Weights of a small transformer language model.
Size: MLP 384 GELU, 1.85M parameters.
Training: 109M tokens, 3315 steps.
Each number is 128 + 32 x the weight over its row's rms, rounded and kept within 0 to 255. Layers, rows and columns count from 0. Numbers have three digits each. The size before them is the row's rms in percent of the matrix's.

# layer 10 MLP up, 384x96, rms 0.24, rows 229-262, columns 0-95
098:176109140082090103138134151134123148102130115125124100130122144138189100067157093168134131064061128102235118135115176054120111092134109174127126134141127085127109153158109155145109190119167054127113181153160087126155162114097102107117146140094106094187122088136187166131136166113118097133
112:175147138147101162134167150095095119097167184109132119109109177159145104083121125161164149090133102138086138164115116165131135158090151140111218147144134213096144144158159111111134101132133117129041105140109112074122126164107091117030177166120106148144063107158163123109105171087139100118
092:165083125089103077129145108157137118136153075115187153125136137121154189137079125117160112156106123148065138105132163097062119120118053135108155178146169100143104160116111107186107183134169132132100149126153163122059200158152138132118174143084152134186147174188109141132151126095168180150
100:094101140108140099141199122123143170148110127118100200107150106130125123090164136189096142085159139108148156139100126170087146154126152169122089124189077137086123095140146178083119051144130129111181105145124150084050140117144140104079060087187100162127139118133124163168147084110141157183
095:147155144127138135111114094134113142177040153193127104065210081031170130159125133147156153134179190140118154101157080118134108137094098143160123108094104201116092108099119124167106166084117119123096104120167164090126122120149109125075129110103118091185125150124163111107115159159115097135
104:108165198107154119122126175097117158189044081147162101111116117152108165125135197215110121126108118110142079100073126110082063157106100108098149182106124136165159153137139150120116134167109148112164131113142157123088145111156107153062166129080065100125151143173152161116137147097158161112
100:112144116203235133137097077146120143124108106124142160105150137131143186114091103111184151123126142164082102087110130168148164187124152042107103182117150152124128069132111123120089120138132184105094111122213121123148136152165101119090104161128148145111202160120126116148120124083117095091
097:054121100140165137096144149136118163079078146138105125113121188158087085155147120148176162122110105114071116170081164130149124055147140120095164106150177094100116096166092152104155157131132075175123193122166137112145117123132218161137071079109142148149111115074150095117165120176112151113
108:056119153146138137113171120138213133137140082156101106149130108118162124115128137108104184066177105138094091129191118114129178149125128099196160139152123077114197107121130109125074136101079142148083158133108143125033132112133078135105127091154109174124108105171092077143162128105153078151
105:124122151092104234098131121097114157160148150143135165185118110154162114086131147113156120093140075143085089094135191132094142082111137131136155162172166131087084120074096120156086141074085184140125100171142115174121136136100110174147089112121062185146161149100134173169159159109099123099
092:221135161089100106158110102135109128109114115087125117145130110162141176105128135162125067204153148099088097171123195034086084131150129173152184093120139150136114134066119100113075153170129112149134105103153143094107120127151127141090154137063106164091132102119126085142140168097152105173
095:130173192098145080135095126111140164103090120139083093093102186171156129120111130120057152150128161127150121212095108142151112153131114109106115122110154170120120124121141113172083148145103180093096119205134134172125099089092120150113197105129140082166163127101154156122106051056150082151
095:134131147084132133181128128042162087117150162078132155090124166122140154055110133149145044064176177156132110097107081167130203145137111101140133115100141156131101111110122124172103150170131108176121139151128146066051155163102155096148124138103104155128083133122147104195122165113137148148
095:078132117204217094216182170140135126148102148130128161141131128106109143127143089122116092165134142183071122121135140158130145126056159072130151168109106145146094146172143121145126164121105163125097121141145094124126162079058096115113135139134114142154128102035095119119144105151049137132
098:154144194115211141122094138163125142081123093096135090138081166090087137107126123136149187125138154108104133130150112136169191146122157172144133189137115152155180120124141203136073190085173140119103132095144131102194101107136095121183124086105081148174091141176117112153121157073127109099
091:104068101129088137115101110158080097152091167113173126117160164172139172114084120143155149051108197156145132089141153167154103175152100144114186184114148100150087068096136125135142134116161130127130091070145118117074138093162094157101148075120186144117155132091168178173103165145111168114
093:129192125157103165140173181125136142113155148094109167147160155075107176167085094178134069077050145177155108115102126093149112082174065161134115167115135147168114162118126080128131080122106111103137065095124153181091134154122131154142091125142139158153184154141154135120134170098186145167
110:085104197134203141171110121168121165153144098149086095185127097154103146135134123117139140154116140135145141136105153090100157106134069169104097130054157140165213117099099076141096151133108121106104158180223127157117101117095095140082086072119092138080110122139153149128161145120175111135
104:106120104119115076124126101148181081125156151166142127087151139165113126103095146177149087110119048073054201168080127107186111118105106102135137123118156137137093173088173168136162171138133097089167144147151133114101139107138176098082083098142162086099096079147101133107187075152130110116
097:148131127170133093139128022185099135142162162132178129098111135089109104113135149096155073110129163126145123122080124148115130157127152061143147166083108095119135119136034090119098096065164129185094128182146112093052116143119097110112122139153165166143106109167081107113121119146099084173
121:119117139184166125136126152091124107106121178129117146092108148126149136121164140137148170115098144153089146163100112131095108162208129147108093128158080096147171051081077121156143148144143095137169081150118143153152111101074129182187118161124178213151173140082199147164179115160130109101
113:131133176124118088077115118092134212114168142138099111127111172144121133132153156131145136131130117149168164202120092072147134170107066118103100113150117132163112139067155074114132127051139152063138170106096105075086150125171064133070132132124111157156123202140137097114091181102161126138
112:232149160124106134133134132103119145134154200135142105153141130167139149089118098118183134121100125096145103178065124096129114119091104150143124114118075177171099118088083137154133127075182179169098082113182112119124181171117189117088153094145136120159137083125176085149112084081129124178
096:097094182068167115101144118078139137128093158135115133133165134113092148106151160127155138156147135108106178124113120098106169077041167133148151120096120117126055108189183143138108165130135127123090154079062123155103127153176131051181096115132121134155129163191147084178135145080135124075
107:143076112085106139137124135098122131077091093113120132176135190110155079120123136132129158113125121159144143150086096095146141132146126114124159139106133141162121128196195130087171153084140114117094123168215149080047057106162159117105126079081093161155086143165150107147166209126107099146
106:186114181106125114107145102094153145128129109146077102164138131036136108057048122141132126130192137185111156161089096163084126140114133092136086107111086115126122180162142128118113087093118172152151127151174122096125128128152096106133079090160119130136111113092169169163167190117185065128
099:130132096141153138146128108117136110146182123159108163165179127102126083089191072141180146202116140134119159128125165088159107135131193104052164156150144149143120132157203157097084076137100125098141127103122154160077122130140135117133126085125094131063083037148154104092169150142165132149
105:111131118081131067147139145154126154180134110137163120176121102137123181144156056176125090083106173136104119109183110081117156126162067095111081097082078112196125122117161120150149139195207151112084086155084106144107103089101098181141117124115146157163120092118106120138105136157166172099
096:113157148129111127086139135140153140102133202173103188085072153145129176147168152121117082131116108165155150126099144112081145152140141175137161113118207194141112102175114095099118100131132110113117137117133105136061100131134066142095090098154096125159086185102129077146148055135194172174
090:133146169128149159084134186093092164126109095138078130093106096126090178092132134185145144144139149167131148097127124163136157083134214168165177164053126159125142121143121153126093144129101146122056085179071137121173125125131196146168143105125098108122092112159204098105145145103181108117
104:091163194110093144120158101142122161172132146096118139134097136099138134097138141155168107174152140131087158188113095135127111126129107199086119171059073113126103141141098131113117112125107147063139037142139114138111154152150171164050169094041119113108128137116122142162064139112125155186
096:200108147179128111161161092171130099151200175125080181154093107168144142082183131127085136108117122115084092118181137150109149098145109125143130174152050128159119117103082131096108123166177148174126086129132145073117130058147108144115146146110076184113093146136142149083158147082086137113
100:062112088165155115171140132192170116132140166129082132134127159153125160133157153105105060086087178193178074124128189132068134113111148157120129126138175140138055152115147143120126123064164054100113103130160108128131117152139144186138109161107129091116125074123150150118095138092198155128
110:075102145139103159151122168103108062129110086096117135136133199144130043104143086211151148122113173124133138133153181091125171149165117120098122139167078102105095086150102142111153135124169138156163149082114120097108140080045092151115082175091112166089153111122146100129101156132154145066
# layer 10 MLP down (transposed), 384x96, rms 0.26, rows 229-262, columns 0-95
091:102178165183134147136144136137132104137145128185180125145065114134121104180134131062133114202160163145071150172141161151098123121069141112131127097081084138135136154135138067118096080078120206111121056133087171098104104123158161162120162089161136112098105148107131181111100102145165157145
106:199110157105161190133094125141103095144144103166118178163163134133137212142121071103072143083149129069151178130121117113114125142114078128188134148070137119177174132154122150155126126151140070170123069128097152139120112187102207119121082160133119158154148131096138134146147119157173169162
086:150137147123140101192072139165177099143101180131034076109111143189146095133121144134098122112109112147111123093151070117104088117147199133128097152142120079131140114115119141135122166113118108133206104168164117121108094053151143140188124097124128138069175073144170092084122108078124103136
108:139092102115117191182170153137121149111149112093142110180116115086082124138120132126140099118131128113179115107162175127102138121158185096117048127140163099152151124090110147044148118136113137099106140038147106101104142137154113150057096110072101084091104170091120166184171087100122181139
089:164156150157077120092180206152109105145104094096176092081178096198116118119084182102102077143134141148129168157116122160092156178085173098118132094097153138137130143106151178040148100160119183099123160105140154095098140136130120138129148126134173117172138125110123137135204103119155167091
111:200142103141146050093080134146142114067126118157161064134106157112141085147117132122123129095148141144111138109118126142142231071098159105115159134102105051106166139061151099169125127121157109149126128167092134154139186103087095134160159164153179106153164115204136122101091104137115133121
083:142102191119138128121168063051141121143097093114122112109143167133086109173132141131097120141098174085129147167122162163096142103119084130132150097170178149135151161187179107131055152083158109162143158138097117093077135122167154175099103065114189183174096148167127137120143082150145170114
092:157116166122158142142166119089135071101194140144105184109089079150211116077137125076086105062145134156143147149169198126082171124123140106067093119108134111108126140122157135096135158128105099088158141158118069148140056138137095147107138177145120131143164151108136120177158138150181109065
092:149105088162148135135090177122032156124159132123122133091091123151136087159146133178141104107156223151145187110121150163132098161119134176095141121122105154124068135137141111169127137109157156173175121095140097155188167112184107117139106098123146147127175176149134109077090044144104166100
102:143166160155170055121080099134171054089128124107194071130135125113122093136126081112101071123150077145119153100113108160124148132117119117127163135190159124172115110145098170091147169114143131141134167134118128182081157072132161095115100106095186094106143109170164058114100123162194117165
098:092119135164191121112160099126111141076122121119141133122137193112087054133170147136116152120114090167146152115141134147131108094144120133137137112173096040054103056130132134140191124108121113156174121137134065093181152117123106139087127100197144139121110167206155176106076165140103098133
092:144134141123108130116157102098106115112151124155122123089085102095104162117151099149157162167143143184101142055093088141171086144097141100126117133090082154114178182111198146133175100135139092197075146121106098126172101089132058053093142125134165088094070163128154100098170153100096100136
091:146137156165125200085132121183117118096132104128124091122126125108159138176105085091154222131097136123061151082146175177123116110175127087140166108095110061108152161187131168162185133165097131181123145166114133187114088123094121128185119128140090111135149125165164171122121169084116135103
092:156133131131084147126124107166121122157187120180101073197082189139090132144135149094134150154103089111149120089118134104124094079178137180167155147094121109112131106135090100150129054067132162095194140126088136148115117155087093134143150033118098160136146176154187147096120136110114090162
114:114147170072119094116142227103128139106123124155100185161148113144144098153105182119200092099132155094137113123160104089173087070123105169152121081096116168108089153092142138119091150151155115083167136123089142110170190151143083115097101124094149120126112128161064132059145138109126129196
095:160148110177151114149111156110132125143122149122129164173067111091121096142120175133117097143168137157111148191131159097078188092132084080146124124140112136150132169169158147117123101102155176136123108154160107090153071162160175208207146098151176094204162132139113105148165143061143095143
088:151137115100115151145148059187109146153114148089162085084101117172104103103197160136096180125198118105136167210127144160120136199115162118172103118140130111073165115124111165124109187152126175129111178086116123104164150107129173119127157172145074135106061138096164128101129105172130112151
120:165115113108086185149152137073109144130141079117083116150149093131152194191096195123162113131147078115122076101163136060123144126143084064138091124193109136170144092102078096103138103126139162123190132126200113121105122168083096135157113149161144199148111137146120110176113119098124157124
091:172079152086160135162141114120118150125144170121119137158147102101124146171188140101164149153146133226119093127096177135109143076157125112096062143150125072095137112130130123108105141107155079219102152087161088063133107092122134136102093145119133160117166144148184198132095130153125110063
090:150107126109159135123117206099127157116074045167162159165165095148176179114117112191113194163088068098134134160151137133106172068079174155106100117132110084082176130115153136119147102138146141105162107134151152127147174104151110156095134160056112105068139110102124121117188114127134114132
111:207109132158110142143133101140102149178148138190101083158104135107168117205086105163097135119113146122211144148131188100140160101103156155153108140177121159106117082168098081130132143130211126159137159113072165187147140144120147142116082164137097152096171110194165130125080127139132149128
112:167063160120141135084088134089178110162118172055109153093147130086123141104183103156162158161113126145115094087185120073134088149143143157157135124163174158091143121137116112128176120115136130149087100151187118113113144079232148107175105152129126071139126092057139156144094099128154107116
108:158104072124139078097141132100087094122163051082135093098109144087125104115100096147108135107102084094221077180124086180117118102083152128107148089136134135089114112131114123096098069122092071170122052132110123121107122158101165134140118087122150113120090122103158119123053092160151087110
099:145114056153120114151088121142134124147089132133144152112074152143116187104070063124175147087081162124068125111149162160095143207151104092122099162170092135112186177117105113123139222100140103160135163143184075124185151131135139098116128174089132129154146127154122164097163130153122107108
113:179084159148118133104163152105154104097172084079141111175184154120152150118150138172144153136156145116142156124054162139106134168147146117141075134156164124155149092061144126154149146158131102066199112140147083127147070092055163053108137101143113132090137104109157138107100137110079137196
100:116133115076157147140144167123060128070125173089128137127169113190179160152114126163100128098064173160128109134183184098153098119109090068051125133189150116061098119145152139114119195185115125123110089071130162136156114126133138107084162155105098138132122131115109071100135125155138121167
117:093173126138124153110076091083107155196063130126103194093120122144103133151132145115103106099092131118107083067096094111144123109174146192128175115160146157115168123172135056155130118148182113130122168107152125102154129172123121166114144130063099129210147148121148139101195188092156127156
115:130098111159158117140111112148107092102108145089132117124107134070118139100092167183134143105158124108202116142082119102161170197123093124162157104115182142114187144158080154080181145145147122140102143131097112168193061083094119127085190107083118091172075138182083094147129126168118146151
109:133073087120175104211144082072102129142150097155114137184094148073093162129103114107102089137102144105030146146091133093111102134135077129109114150125081104167167145125131124164124195094094173095148104166119141141156168157082108119132135129060087098133149138144085126142131096163073154135
104:140147149117145166142103083193165119130134167122171173128172127118128074158120125134140127063111136117156131134086135115115079157114051113121148154134149111147171136146118121094101171141118061159168149102089085174100171111168077086150056160101115154141122091070066091167126159192138110170
105:134114215110142133068129122166097118171157150115186131156107116123138136169059140099134100121058171085125115185071086123116174112100118092179136120140173110097119210227127103084126126118103126094124148147084164105153149139112124142051125102115109119132119131153153162149123135158097131133
090:144127106092105143093110171151098135144079142121115172090121118117128168133147114128137158109147124127124168103128112062074087167138132154118173158104152089167081118115125212098086187125188119069064162096192129129138148215165122112125130152126116157057145145092137112104188178143148137141
115:158125125068118147102138111101074150124141134116181101153067132164129169119087079152172119148159155085101151155140133173126115140089131139148128173088171138191092127077125132122201149098109104142126157115155176157169167100103113160143123131179119133170140127073082066125071110119028143132
099:081142200101182076114108159143107133138116157095126163157118132086101148125158110131177037078066192129135094090144115127124133077077113123123170142128134114129116087187125143088092183112132116096097154153111133084068101101163143146087156077119075086171098145147164102108118160136126098133